{"n_layer": 12, "d_model": 256, "norm_eps": 1e-05, "tie_embeddings": true, "init_std_o": 0.0, "lr": 0.00809, "grad_clip": 1.0, "decay_fraction": 1.0, "decay_shape": "exp", "final_lr_fraction": 0.0, "train_tokens": 213500000}
Each number is 128 + 24 x the weight over its row's rms, rounded and kept within 0 to 255. Layers, rows and columns count from 0. Numbers have three digits each. The size before them is the row's rms in percent of the matrix's.

# layer 7 MLP down (transposed), 1024x256, rms 0.0524, rows 545-572, columns 0-255
106:153090128134142144150089107140130134159153182133126124171092116109131101124168169125142108154166138144119084155131118178103181150121155117114151131160118156074121108132118139139144110114152129166117116135109164131170101131171102162094130124105104140152151120086132099149121133106126139119112126141141150097094144116145145122103164151130135126100108131118101081143140130128103144097161149075096112123109119189104144133145121159134127132114119173183110130077110142130136136133111083142070102130126140126145138170071090100135132121114129156097119083097160137095139105144162135136107122131133161126117127100119153135152121089102164122120130126096163098144104129121087117097146154114122131130113141171182106129131146117148103134110170102103114115119117121108190110171114102
096:123141151093146142106160139154160147116123094143094119123134137096109155127152123112114096148105116126108110145094101137104107151090085187116121115142155133160131127122150127171121129158130138146121098151100075152171142150081107112133137102126098101125149149112147125156136095164126165101105152143142124103123176112145148130110117126091170142159133103163126173124184135128149109092116133151152112139149154097135120066138101124110083116097114175108137130147132095195169112150156139111159145140135081100093070136132159140133134116108121136092157132132115132109110156075067118145151144114145128145140139130112098170144094099116124181111116150146134149114112113109156112132098098160156131153154133119082120139122108109115110122106131140117118109139141158148108169142082144
093:131162183137151140136160155172111126118128168098099117162140114150120175139117129123125149126091130109138161121149107037110123161107123121098104136097123138145144157162095115147125103129162125088088166088124127095111109146083147144100162188138151114125124112144094128144143124148125129145098144154163150143116142141097129167121142083136132097105165129132081120123095144119143108144125106106135125112084140090098127169182123150133143127117142123137113074150169141104062119129126102135147088110139144101148112086087093133133112101108116144110146118147144138160172108132136127147141199108131128150128108158101095142141150144114118109125121073127147138144144132152110135120135143146158146144158073115080147139105131100114133117124138136135120117129153136079162144138123130
089:147123164153106151148121085112124147096118110130085141194119153145182130130130104117127130167123085120129122124160119117136133111145110113129113091125137116128126127125145145129131160100143131167138168106080116124136139148096184146120151135096121161107073128113113161131149087097121112102164129149147115135132182144145111147126084112130109162113118130149148148135106126117068127135149153136156146119169112120131082109118146091113123111130153087161127123151126138134098129117171112123127128093108144135084142114106111060144141153110138152114141119110092113146103121143108132131148119110192160195118150096113136105153095119084152135073133141133154088109186102123090127158123143085127115141118172178106138101151120153135109145160180140123091131142137153127145157141118113
109:149084139113127095112126105132109135111116111136141084108117138134130108156216149143128132172143144147144099113104163155127094119134140131123084099122131103085079128150117117086150128131134098120153117131121138105108126116130194130143153108111147120121142086103104139149122136143131118136091110150158096186166098094105123146118113092147122144144121120141155116114139152112132103116119131170108124091100123092101123134105114148183146121140136093116119132118133104116107106182175152123141113134091141135133153095146084118114115113159112126117096134160142144120131117089119150115211111138148142102159121107151139116132135113128137161150146088148102172130116127161105129112126150118158168094129133104159102115084163112137124162165112173096136180113091163106110165136084102
109:079124157165154168107112142154096143129111142165117124173154099174151130177130132117128118151182094146107138149129100216167140146099153124134132100105129123120087105147132122154126117193146144128125135139134134138080132130158132122139132126105139097115134104098131128135172152140119110135151074133133133112161142132110124125130135109100178115138087114139114126141093115139126116122167128140158131141121108135130084114122147122112120106122172158130131107104146116147122130095106171148098127122124154084165139139110104114106132125176147132127087114123160152062069114112122116104163104124131070129151117177139135139078120140119164149117095107122131129099119097120099139148114067141162111114153130124138087093131092122124100132122105117152136123153055111130132117106133103
095:110144131132126118148136118116103082154054095111151141116138104133105091134143162069097161126150120151140107134125122089121116117118112084155091116101174153142098130136171136148091120138161124120110125092104154137146143111148142139149102087170125100120165135105153123157099143116116114125120088122144109124148142114164157087105127176129109121120141112158119125103121077129143110113130124100134116142102088150107133140134152142185132136132160116106133121121154166122159138152134128165126136133154084135158125171093149101097121173151162114099113158099109112104134100110165109064150145128133084136069126151072161139107110102076126146136129127127137170156074120142155092134140089148125105143128108090140100135132116123166141135139123148139151097122165145110170116119134139
101:145115092108144145087107119140131114128075112122099124102155104085109151142121194167164091145115083134146111087149113115131100115150136134125122096143140094155150095166148112096136094177139156135127154123142145127066132101133123122151129149105137169128132101100139141128125130139145121131103107133112111123126093107112127108128082154073152134073172147149157127098182155087113078108168099130135165132162068153101103112132130166106123118103100148131117124137152096124128093125136124153149158142134128120130114150122070135141093147134105109125150117134147163121109109084121115134136097155109127081128128140095098113133099145166118100165139093089143176142120090121162089124146156155163138160145118126107093123100136127126146131127173129122160123155098138117125150131113150
104:118140119149120143159113138117157142148113130133136120146182114153153150108165090128125162110184166126143168085137096188108150115098141093119096164126097143112087176131118076139094114130116133117097137114115149130145112108125161168131109137118137131108153164125132128161122090073164125101144140152125152109092154085132119178132101138168151126119130179162113114106148148089082141131151158178081117126113110142107115114149155122116121149124116126112148151125144095176104130114176124129104133116128121155146130079098122115112118114157149112137149125115146118165101080173127171134131129126107155127106125139094110128144092140133148119093143179147111114124128136182132132136117130133128170164120070153122067140127153131122151155101131130120103122112131099131105086122129168
098:114126120129133137110116062108112142073116028155132120113119118095146122119130140140172126135123094102087117124143090150120149164133116133104121176154109139098117097135145143071139137144115150149140147113140118092107074188166142130114116100106154157115074127127104151138108159120131189133133139116086118118144138097104152094157145113147084118138116098157110153108118156122113122105107151124150125130122129139130142179165155130137143156108186169113105133153128128154111083156134141135153095136134106152137114127109065107190146116124087139119139158132109142109104128171108116138131132115105111104095111136108113148102116118117137139102132141136111091101147104126110144122157139157117162143138117127134098132140158166134117131106156121129106076089147101175106113127148098
094:151144121116162130173096134089140136157144184144129161123136110128112137141144115129131124147140141122128146139084145124150120111120170129156135133180116095120126107133116143103186157105142157115101171108147109117126123122095131178133113157120121083126135090105135132141117098123104153141142084182152170105130166164157127131113124183145163166123107125099137121129088140110131154101158168197126149138120109107141168117095148140135148104131132136144121160171122128118101118111126108136141081110142117144102167137154139103112103117133099149118135141138160119142117122125057122116143123190155122157131131146127198124145139133099118108110118177115145149112088143122109130137113130077142093111137115168117128143119191107132123105159089134143152177079153130117135081145134133
107:147192106070164109137134117158131099105164151161126129159152110127103144093163091121098132128152216121132100135097144198120129139112131139135132135124102127123130125160146122105126104132084134145144130153116072080131137142158132085140137124147134131092133118095095163137068129127130136109130157110067105129122067100139130130133130156131089131129106091100156120123145148140152127144106154113103132108147116121121130128126137159111133150118147147119133125145143150133137141140128160133121067139130133139116095160156127155128137105126142111131116150131113126097103178089115107150134105133146153143157113124145131110153148133146056096117140158120153071115083151115161106174161174120113154145074083143101130145144109149133128151130087147124121148115101154130112133147170136
106:139150166123167120164125115106132127156109120143109094128166148124148143136167093180125182166181144095153140091116099101069153138119120124121105134161115119097089130140185121125117127161129098098086125107111100141109096092094134161131135159204135095106148103112140103158112143114149150160084134143132139156139144140099139118107142126126148126112155077099126130141142127134122067129171152119151124135102133123152114132136112145150116135146143135142111143147156129150143131141141082118116108107139159130169118140165105101130112105107109107117119151119175128181137097129121111144104134114124094106118151093094154121173126136159137145117076133163125106154101118107089164159161125164100156128146069182122111105138151138125123110141110139120140122111148138166127164117138165
106:127157101090109143144115142125099120136126121173118126115136125075110141128139102115147167135156147099172144165111114135141158138134132100148126138138139125127138173127091077075159118076150125115100142137161100155089135143101131098101109130119137073100129099162123109106130133107152120120157159163128147140120116123138109107176130076115113164143134111085160094085143145145123113116118093112140107156140136106115114138104112132129158151130139134147139149109176131094096132147090179089127111124146112151139141092122138072119169140076127115112126150133140114136119134104103137124118110112132111141120119115102133103182130104145132124185129117108164122108167116172069159115188121091118123163144138143206168106119130128086103121091121169121152150136114161127113100119131132
100:121122105118128151159114160145096135093113136126081106115147123102095137095101118149143116105161160125117125168148116112103070167131146134136090164122180163115131115141139095144099088119130160149129124149157098152161091138122139114140094121140100131131115145144122158163114135135175081105128118162119099121133116113098121121155130128102145092135143086143087060116153121121132139112159099141103145143152102165123115128109094115113057105136137122141097105128119140100100159134162128114064123128108148132086134070122153127099141123158158140115115156107104147172133144159126122117073132128131119111127150121135103141123101110116136136143127125128151170085108146095093068111090159128134110128119086128132109133101123110112136163120155145177105087154160131146092149145183130
104:091082107108129134142110139152117074133120164153153132165167162137122142128160122114123151115164157128119123131112122167094159094171131119113180124128143130103154141118119111143161087109137121127131128120113159165139166158135136121105099109104137131126142153120122151172133145142095087123136157137138113165124153082149137095135156115091117107111161116139117144134173123169113139171136140124120124094145096113136116150156149107134156149127078134129157109130085085097113107153113145128124114134121117137129179152107084131110128124176128137105169152154134113193138150140123149139159127117094094127161106121116185115151138104104120123106125123089125103138168097145116125104098168184118130182107120097111068169115105082125095158123157123126125105131108153125074104134156152
130:134139108122144151130125157088101129113119172157111114098099158112144180127110149079124127078122127107140088132122104131117120139113149127184098181127153108105138137152103134154142155113162102134114091118113172138123143124104137100086135144141157160119145124132180132108097140169119121092124123164132125122113116146141131111142091108136171099135175122138153038174163146096135101108092147125122164142174156151103147125134179158144134143095147127131123145126103111122099154103130139125119158117109125139126132108156121109132145105105131094149163117119124172115112136085134134153122171159158134132122095119144155147109164162099167112114077109086104141124170166146147175117122124113164156105083140141127120113143123132141107135151122129136139139113145195112114084153146126
106:137167160121153150151140130110070141140117140138137154143159176108144093170129155140127140067120128122157121167139141114141086131126123157124094128148137121132077163134075132148149146122162138118188124132140155117122130126152131118130091141168070106160125156174109093123145125123078131089116144158115126131112177115135150125125109087103138139125065108121148143131124141151083116140120170139118162129173130113161158132135179145180124136103116132168134127137178121158107168122092138126109134158195111126144117135177134106109132118132112090149133136125101182166140126088183091124097114132137108105123146121144115162153130104117093122122104127123152122115111158122126125125111129126144128135184144118144135133146113103162098193115120119153092114142126134120108139132119110
097:146126118110166117116142136096143146130153174136153113159103144149109140133144120164113131089147137115175089132135149185126145136136082146134118139146098143103117112121098131101120106126134151146150147089123077138132109148153119150147133106152073106144143115114109147106124129150141147070150145160148145138151143144090076122141155106163138142148130142186115126124149113167094183154083134157124082115135134097141141172144172131141099104150117127133158146138109117107098133165110129178100128138141110092143127129167131152138112158108087103165156101105168151128169164069108109098134071138118124130157108148142147126146129128130125176169164156144088144144137121142100132137155127128126118109124106106144137173128162124146109109164111131128167115118117166153146126187142164
101:128098111115141133105125113114128114129143119129119072104093118137158094110107132127118104129132148126138176115143089085180147122122114097131151103108121117156132178110099079151100144107119107127101131160126132129136131109089136134111101126102143148129156091097088136111150145110106149158091111132118126124126136128109131105120173152137090151135161071142122101148079135101161118142122172112126111135120136117130168128103068107122142111140111093130119120118092156081125106081123131115145133116167090097113142147140169144151198087130117172148141144113115094096130138118108200156128167090119158138130149100146080107112114130154157131110124134142161112135107125102098124119108143160088174116088106137131145125143095081074114131161112115136176114139092155114142109116120146
100:150106114132128122115152119155154127133140121103087150146138078136108141125135168135135110112104114138152121136131069158124174114149092177161117150128169116164158152106116166149137176141164142127132125146133129125146107095112115106129109113082140123154138108103128131141103133164173125114096144131122156132135122105138085140100107154104107143104140114118074092131119148138134083105142161127119126140129136073117123098188132170154125151138156120101178108142156163110143176125084110156143113109127162161101149140105120145121102142131113096155102116132108131119097098114116113100150092122132128128110095084148096129100086083090108156100087148096135157090108157134114187138108102158141140116126099086109112093160122155133180134158150129099145098132129103152163137136137166
090:111160120111190133159144176115164111106131090103122124144108126176162107100156135117153112101149142127112135118127144121161129103118127151151093122159145158157111133157073133137122102152156118109098124105136109129130123168102129168157114088111151177136125104151103147100146129147153102105128091100136115143164140096112098119165099068129144112151163132081131113136172139139137098161118118119107117059122187103144140136118105103124118117098144162149158099134150166055146156154172125137119162157118143134155130149135135123099122132131140113112139134119109144134121134112100134151110138158134138157092104141082132092145135124107105112140115115118108180174106109130126119141110084109145175135100176165115147109114161089176144113122137129115145150160096143124119111140134099
099:090116135100116150148130138162126162118126137163113114098104114142114161102154157096144134147110156127144133138088128102173152183085135157130124106117143127136129116137165164150136122114122139155154101102187136138126119126121108132127119115139154079130135094120114100094138118107177144133119120117149089124146175132117133171161136154136165110100108166120163151124119120099120103124129164143138151115123135119106148112182114121131095089089119136123120091182103155109170159187155135113132088155145149189108127135094141162139162123113107118122151079139129109137109112108146138124167139147121117098134107155130131148085149155061125144121168142123144114118170163111111108145124128137107102104159163096099150083123115054129156151138134150102158110174149120125122109160115134
104:164135166121132162141163072133078097092095139110089133100117147137141135167100130090119185153146162115128160133118157138125111110147119144112142093089137127150092105105081112144150093094123105151105115086164119130083123111105171131110170090144131121147198128156100145160151169164095121112112127128092106093164146135113125150175111104154102116106135157069153102119132135129119140127139114120111112112113120110133139135149167131129117125142116139113108118153141092109154122109137095148088132180175151134123124121117138116101120135143129147102123151127117143150144146120155124127105113116163150119134154133142131107142102123121112116167068090163154116139140098126086133124100112144146137089093169079174142157147095088148123134152099144120135124129156100120161149096140107
102:104140177120127130132154089103085125188139150135128131187131121111158144114122104088164130129119144107140128117126140119117170124147124176094130111149136167119118136097165139125109089129128124095160153155129137153127083154136159154131100137111134103106124100112083100110152088128129139110147144142113101079158113102114117119115160139124138154081122149136145122131106157145083144133141121153118148164127129098133139122119145190167132141114155129093139170102134144141168124151131145145145092097176128133107137133137111129134164069101136104118104109107114126089139134150131140136094115154133107126135164073147080126115119127074156119177129116127151109155106052125104124151106143125080088124148099094147117125150135084139099106115106146107088105160161085145150105148121132
097:133128118149099129167152141141085124157156117111127119104084125122150150119134108156081143200101105137130104098136184098152119149152157140164101085098162124108109122084149143146134110111165128154156141161139118170124149143135161136153145105120169105152124126130143154115127139136114136113151107149131165137158129139153124158092102126129100141103150097117135135093132138111110128125138112123152106123121128087158132160100156145111090091115104125136135110106149165083106120133161133085114160116125146137113123134141123110136092086142143098110123151100133118139151164194130109128143108149126090104140139159119126094143092166083141168097137148117106134141112108139145132187120136085128117107137141084157133145159157165112085149170106115083102140179139106103123140073074143
107:123111121127103123131153153149135117128127152114122147100143118158136173128129153111145092209098121146138166137101109128133135148094135119171122113150154107172158171156141160146119138133129157143124112138136174137179109117122146093090106149146107131145124115140174146162168141132127111148125150128141132120137100073112105125101143133150121131173113129183131128183134141092126135108154169130146090126132105120130163117110147153112117142147091138111128126148103141121084134155095155132128140094134153191161153105130154121093163136116152111169145141139144090109167165116075101104197132102134113145126131113129148105135118169100197107113123120126117113150155135141149126091129150088154150090122083109093102100131139159109129171150152149123121146159122141106090141122105106
118:158145113125191117129103129160126122144182112140111127167072104109083139119184126147108144084135142131163153149109120175114166122115126138153162151149106127121136142154157127127128137114160150144116168145126127113117111070137146129090098126148143066128130110130089125121159096103125149104057123114087149110107149103098157102132092110086151148119125167110152139135134107155141133119124116128103134122130098100162110125152121128086114132122119123117121156186158120110132166121116115167174123154132123129135109145117114118176142126137093093138149190131155125167120135115168163123147106135134158108126114122168140156130124110106148082161109150104137081139126110150142167113085117139149120121107148114169100126142108127079093122074102122155121098134091092132123126126147141
# layer 7 MLP up, 1024x256, rms 0.137, rows 546-572, columns 0-255
100:159158130124124104120118153094099149152130154110151107129081108112097092141098159127116152165143133143128146148128131140129152100164101071179076138111111114121160091135110160104112151140139125125152099095122137136102126111153152140132093135138158116210111117111124135113068094106107125123134132148143100161105115160148116090147198140158104119122150153141134081197125141124136133172095140171087179127118098172141095189112162138138141156129143076149147157149153114097105119122131108144093146149114117117142128125154146127100130141138122093139102135119132126146116112131151108099150108139135126144144160115138152114123134151165123112107117095128158155118154096142149100132118183123083150108148127169125132161131104109125145104147091126156121125173120113124135117087134138
097:109085127136097166106101118132115113152080136128144122139122127098180130121097121088139139132124170163076133173074139102117110092161101183128142125139162088082095111115130127112138141123126133134121134153112129165142124140117108167117090071065132140136099122113159111137135124139117140104161115098147140129092123139166147107132093131140084164117127174138147105117178123141131137107131118139122152094139095161152147105092123125089105140139114137118178141138104149167159133157136131121101110107137116142134110175156138124144116175129123121151123117124115108127096089125107145129136118125164129109134170173174164062111131161129098127157088166095137087140109119146159107132129105093122113111113141144113139110154110153133112168148130121170147119103108115121103103068141110
097:083157091115115138099117132166134144158083139167123127109121135135139109139128137098173132103109163111132144146102140133125130137118143132126154159138144130106140108102084124109160126152157085127105092108140173073094104137147105109100102130109136110121156107120109125093111132121142094125122115133096125112083101159134179122138165161126135077120110140111147123119112096152135120152140095101119167122095070142152132160162140185113110132119119139131169085097100083114134134182106125091111166143113112136133072144134187156125075115144132083124137130141149127118126149126114138111127122166147092107117125175141143133128178156091097117110075078159119091135131141139123120137144115142126104130142116119147100143125147124117113122137149160134142138095156093116142065135156182
111:101115177098133144112122109156089159134144134110131112114147129148111140138117137164137109132139155114115092141093160140141148138127148152109106146137086149114089112128152150076109174155118102092118106167092150147113141132127109109099105081144168080098155117140132137139180108145099181139168095120112135120178105104124150114131083113124113151143115115118153120140145107173121130100133117117105140143094119148120146116115129122167096194113128117073143154111090084118093075131126178110146150135143126141108103104146152129124110106131134110135131085116167116109124118113147171087146106111161152101175125122111106140156102146137135155089117092108122146133095162112140112160148132145157120097161103154145117150113114111108118162129113163065175119091124144139131101132137090
104:156087164082135089144146120149138169101151090145126158155110127150121166129166115153104174126151141111113095130104150131113148144096083148113143095114149083105139093138116067132098092132112134160145104123152120114114137145092125117103154138162128088141117154105136151126142123151132171107133153099159164109162148086133117161163116128149092114137151138152104190103133153151140142124101133066152119168122128130131118133137120131127143122090075148138129167146102134135160120159147121143136139139092099119113180112125140103144120141157148109116117121112107089061117148128153141136109087110177106092113132152123152120120113170139132156122091135126145134126116100134096126123091121116134102079093098069135090144080078136152107135127106095126148126130121103137132127105113143
100:136130122131135115133098165136127117101104144083137167157138121149109140198180130120071135134126128126091111130077067096155097120161153116135115197103122166099134109152140108108130159109100080102128141110161108125147093104148139133092090117148123125139118108110114144137119051084151099147116132118141181133108121143115174120119142170143094082125130148136131121122146119154122153141107131118119137153133130152098117127086119139112080145159136128121137121148085151115104133155133109153152119157099106094137156151116130086100112095146093108103157131099127095108151156130087105118159129119138119115102142120121147132156155137132144124110099104121116141100067126182116119118157128099084118102129127125133113130138129178174170119104102143088143098121121139128146124091148138
097:168118105131154153125166175117104114113138121128137150107150122122135115094135105098113112109146159142121131073122130148109159097117144144096107103130166122119127121152137142111134150161142126095104150133111111137122119116113189120126146142124155131149143097129125163091185174142144075081101123143100099156156147122083151128126075114192189120137155171114119162117112088152162134094132142131128153154122115130099177120117102148099118152160127148130162116106159098077129122093122155147090148074070102119126129112155138116106123114126120146124149129109123137149102136149147118109122090146144129127128090129133130160139114137100117156115121123101168129143091139090098104119131168123128142125153101135152143128142129143146150163088117157137222129164097133144124161146107136
098:134161126124106078114083142147146137129136156134128140122168189111120155129149123097116136077149127155145114121131128168119121139132128108121084116117152089115118170101127065133097085149134124132130140118108082158109147105113075167082115107141134129135156127126166147118155120106113149112134154154114142145125156135115116124127147120154103124117162102128104179117083121104157162122125137118135139135105142154128110171131144116136157095109124134142111112091132063159060150146130104141134132112096149147140153108067142068133133125138103177128167149133117147126143085113128115119131101108084140118145126153135127147142148142131134095071083150157133096137124080120134172102102160114110179117181137161140109138138123128133112135159139163149084130108168143122151138118164133
093:126149135110123117116147129159116127099118135148116125103076114169133144103148108098102124146135093158114090143166124102136120104112077130132115128170135092095096136106148113137080106144107120136128107162125091124124156139097086164157114152128189082111134101110136094131209113105136153138127150112082111104142130137112154160137177145130170133135126110104139139124122074141143147126167115126149148131169128165147145124120117117128146127171115092134063138153138144114119165108109094082089127132138095124116145162174151122115129095108154101163126162168152112108158140112083119123124099130152144134129135105148165102128154108077081129130129135146130098169130165113124140124138120093145147123115103098145126076139085127102176120145112112143129117096141089115114151116096124
097:116180138132138168152133168118133116128133151101114158131146113153145119156101138111093144150082143123121144097158090159098097152127124126129142126146157119130102127147117131091123111131137163111165074119165113137099171104108140113062162129124126150170125149140139148131135135112119120136093108145131167102155119105112118138140150104070152132093131137151154140121174078151145126112107148074082150173121131132132114097123131111105088145146129160140164124139127162135181165114100150127142185149104116188133159122155155135158122139124103092122110104178104113158107125126152144098121130119114081161084166092135140132116112148149151110116090136095110133140109106130117108143143086114128180129143111098139092152145130122106128124165070138133094119128137124159120097099118159
112:151140135111144127141136127134126113127094091133157116132150106109151101116092130098136134084114109120118145108114133141122134094120124106123136167117109118118137114190107132098145133098116122127109129124112132095150132106128134084131104126153158132140151152140096162098107095139155144063151159096076158142130113099130101153111128142121123115108098084117150119149148136081157112124071142146098146124118176106143109144169116146131192128120118156128130185164148110123112164156140145160137127125123188103105144129151133121083119138086114102141124092134154120131141117094131132068130145092163172129131098162171135168151103133171117115127150109189095076137109142174161076134102169098143141101094110115102139129068135152114146120137123098121140142124145105153145128131147131
098:150132114137178104117108134175111149155102153123094138134128122127109127087162093207118122099135096139142133110117119129101150122151146105144155124113145126145132152103075083090136089093119092125151128172120163122103129105168144148161129110140164152112123128164141155158122181130136132124161124151113131114139124107139121123140098127137141130122169140132116150133168091118142098143109188090073088163126178129151109157142110120103121158115124126139104149091118129131185155169129161144135162116103148102148125183094109121120101107175118083141142146137106127152140155138169145113128076107120191153139085133113127141160124159126149107122115170152140115155102109099127127135160126121115141153119116144165083144156135147163110149134088128116097116140122139130163137149113146
100:142155085119129126165133086177124122193129153110143112139161082133127152179160170095121134119148069090118169111111098146086137093136140087118102127163113118120115156127094116099119165155158150114121141160118147102111105116158117113112109138121158152137146122157117117112129124111146116123135144167134088095125154149147104141133156137103138121189141134148098124101102172162159115109127136124133121105123121151088121174146128134097158141122121098137095139126147132084117167134108106093142143159142145149152128123150143119133155117098159100097134091076119113114095145113128141150118139151150132097144178170109116149152117103149141110129118124141123114123138161099175122124128082151126128125133107118143143101140083120105140117162097091132110214115103133119098138189126112
103:102158122075147117134109100108108111149170104153126136115148086149160135124132155123104152151142140145143113119125103159144119080121125123105142108136127159124115120139113137128101142147108151065136117111119124156092171155117129133100119149134086132130085127144144133126145122125141087180070106105158182155090126113115110093106106107086115136121115088139106125111105068151149126064139170136101143113125205154114179112125119166145169134175140111122110111119126116103124092159154103119152170113134122097120146136102131113136158148095111110105121110104151107165137155152148100102135106110142098105121163171151150123153175132124139129159118072131119110136124159148113123153142113086115128097145122110154156116163140132128081125144101110116112113163121120114130114083173109
101:086145141107077147112103127151081124111124142140127130100160134121102124117133091126131101083129182125104135192113095099131113119065145101090152099093135159128108114101177153153107143109111120158097132170097104114144129105148139118128152147125145116133135151141135146130112128102118121105153112173087135119113148135146132118156148113160086162106101113108093130132177185155143127137116094112133124146093117117139137124135150109109127139120104130148116118133142089130155146122129110099116090129118137112168130123153135100136114116105118136114144142123089108104075136120160205155142152153123127120144102127126142101143115161102136130155119111108135145172171161069117107108165113076125136104079124098131149125158140140127155118088145126089088162121140176138094152110083166
119:099115089114156123100098150107147098109124134096090127138138126143129120133130148115094127117147142114129119145094131148123139130149140117141128106126137115126119140143117110101131141124090149104106097142174136119126132119105119088106118140137093126172130125130171080051123123112143155114107159138133158130120117138143118128141172112139195074139153104154161117159103081140134128121124138116151111111204152142122119124084081121102101129115139136145132134146094089147121123133098109157145154158084110144136146168115152125142141141139146108156128133134152077122118114082172182151096131140166172156157137103146165130135223165163094139109129116107105120167164147154141122121126143118163128109142105090089117096143129120141133115122123115096139167097141124154118076112148089
106:097105081127173121161117158089176072149213136143138133122178099153084140107123118119139136116127122093126182131113117159133096143109084108098136095135124119106094096107137114138118140095124147115138121157107109144159138134119146156115151109143093131135126127137119110113087141106111082171122108118111135174150158097157151163140124158117150132079112156096146104161160073135144093119164127126154139136146107102141112143100155146118155161161168129137115137179143131108144114112104136144107147166105132145133141107144082168122139130103099139136106116109137117134112141153139127132169148097105110132163116129117135116121134146154110121114132108141129107120107125128112129134125075074130204120172092135077118095176124117124130121099113151134153120122142176128110139103105126
096:153125165142115104132169134158089147114115125103153114154161122098111147133084161137095078154141142117141134093095116170139123130136130117171138120119086089157108124114157135111113154123137147131104126119123164152119133164120122137159127139121159093109088146156105118118157133108104106129125113124136112120139176127132155111136114117162102118153102134110105111090145116074116124094140135136181096086123115120102158137135133103071141117095127142134113107132100102106112149107136107134115140200110126132151155164104117099104132165152145153132067146131152120141106156153127122126159096128138150160107082152110124136121109068130103155108097145157123118150147155153126121170095144170118142115085094117100141089150165089075130075130172107139095096116129092098129160099144110
101:153166081156141130134158135160121102149135110135134130093134127155144107164102110137103161130157116142127096127132160150088136095111153129082149079149132100119113122165104132134121140121130088141120146112134145155141109129145127141108141110138154137125134131101149139079158095109101130111117125143119142113146140168160140150108181139115180121146125140144077114150136079143149139153125102141099120179139081122120101138130119146106146090119164129142119135144113063155114107162173107112150144131133148100163126161135133163171110091117161103101050118113162124142164135063144137117124077167114141121126120151150126151119115102107098139089099132111128118155140128112134108145135166122128119093130134107134089075118155163084121093089159097175153100117157122109128094129135116
107:127131098150084127122172104174101114123107132132100124158142161110158162111154195133106123085103134136130133130136111134162133141162071128150161161119148139106113139141122125066124142151149114140129117080125123117155092122142162076131069133134159164129126110106126157125147084142121147128121128171172120100114161123159152129098118101141139127121101147135110121118163135164179134164074165101120160098145109149135109114114147124157113131123091135090111130131153121112151160151113134124119066130138165130117148117094136130105117165141140107141109157121119112141095144130107058096140096100135149141149134124149111163113132140092126148150092147116147117118097126080106130144107147164092143139079099109111143088117160112116163108170129138136166091118129104141145178113139128
086:135087143122158110132117147103153118104112161130098133121124112139175128166104156178157169180141151126202154095155139155096103146112107127099125156137168136107181158107133127142138121084107130137148108154112096108150136153103090118090118119179150089141116173076134143186145104100138157111174189098157158120132133144102144126111123079148162115132114098115129110127121126147151130148145140141124083130176120173095108136126149126126137147149114082161103129106109121150145123147105109133114112145176119093095121137152162130151107134104112133126112108124121127171128128120129108143127153129112149101105126180128102145081097115125126155112124126121157121142119158109159123138143162125137113158149109125143108098106081151154117154104100124143119146104158095164125174137106131
101:148066112120102142105127144154092118142138134160149094163125123139129138086150152101151122141137116114130094118109133167125114128131132108115105148118129135125179132131093118129130172070122106137155141139119116132088109129120089077110135148115144100081165134130101122144138153123112146149152129099138091171130154108137094138114145088117110146088104103126132118184146180153081112125102128132122113119132165156136122167133119152106133101100129152130112094165066168149107154100120154118106150167112127129107121127105068148141109115155113131118101122182122110151132116128112097107149099090090110097136132150119144105124130110130134119100104110092064127109106157131105164135112176163145114114121125107178117124142076153076114135125113150160101142118136123103168170119176148
113:157139142101157160097134092120110070088153131117150127104134123106150135165117122125107119164162138122147147097158153167110143095154100134087113116138140123153103145159111110092146163102121144170111115082113168132126093108153090067148128091143112149127163128140088117105172133125124194070099123125147107114137150107130146113148149126157137123125126116107132129150141149125149109114105113097116113127110133137138148117121197131120101155108131134131171174130098105135133104119121117135087139169134145140122145103115143136165137163161113127121126092070125142141137113134140171119143113111144151088202171110090080103140096138147108097127089110123111134132146165116083098127105137103119116137149142106123162176150119156128108105131146162120124126143144145163180119106113123
104:087097117101122171136110174073143079153142100145104147141131096173097117123145118170140115091135161151132112169098106123132123133107090125119180133076136067125100142102098119106142124133120152102130130135092121137127082164139110084146153145132148122107143109079144120174102131130133105070121151128128105101111083141134108158102165062135129145132115115093131156136150155107152154112190150144129127145131143124113100135091104121136138121141139122124141099121125112132141119118121111174149104133136148080138102148108170113132111126150136170094085166144129132100123116140166142148171150122161144123138147074100110112107124149147129151068125128142110156102132121146120121090117150108095114131134126135120120136164109107144160131089134133158104112113139098173100155156098119
098:096108102114140163118122107121145161134109090112115119126150141112161115131082103137139127149089090138143123159096137154129118101118117163116124107129124141144166147074155097137104106129128171120138147110116104148146116178144127143166097144157086166112078145159144132149164134165108151119106161078096140096124121118130104156109133146110122133113123136096093151144157080172166136125158138131160158163152142114095114145131136115149147137144134137107147140133121116141164169099108156125118109115108168117087168118174135173136174144131140160131077101113134116126142096134117114147167143150118180126149101111083114155100116125126125159128152117177165154144125087105137172124134117145059106124111119102165113121114083150127143099118116094132142127056127117107127124160121131
099:125128109108145108138117117171137098142088133124169072126124121191098113141117079132097138137103134127100144128130069104141140083087153124113113115124158119147149095157144201151158154147097123136135141134123112140128139155148115140150136137153153109157135147103118153112122100114120148129113162148097146095145138153122105129136144144139140153115125121127174151148131159134137085127100183133089161086143156114194094139130135099070094155154110129138149133127106148115127110151094126117121148118108181103103133133108144150150121115147113157107133145112113098102069103152075131127153131137101133095132141128139163084114145147195148139132128109118115094103132158055157120144125142113113149124144087134096118151129111170135148117128115140136120119100082134105157160108151103
110:151156140137164068169086154133121098130164153147132148129104119147100078141124135155110137085123171150137077128117108147119173103165135127153199097141140117138156108133105127099118110117182136085140134184127141147117167077121138138103101150123153132134107136122092173135095113132100133132145169133131098144137132133154123083122147120140163125111115162102126134138137083106152126139135144156128157132091143132170125142122112126139147136133110146151190089100156107122154160158095153128109108125111123094119116136120100090171095143115090094103146182119152131112115151114091119127136135128146160155177131136114123105167125158096149103106126159128093120144132117140109131120116160107158158116115113160169140158120142121128102139112138154119108118169099111071138080131149119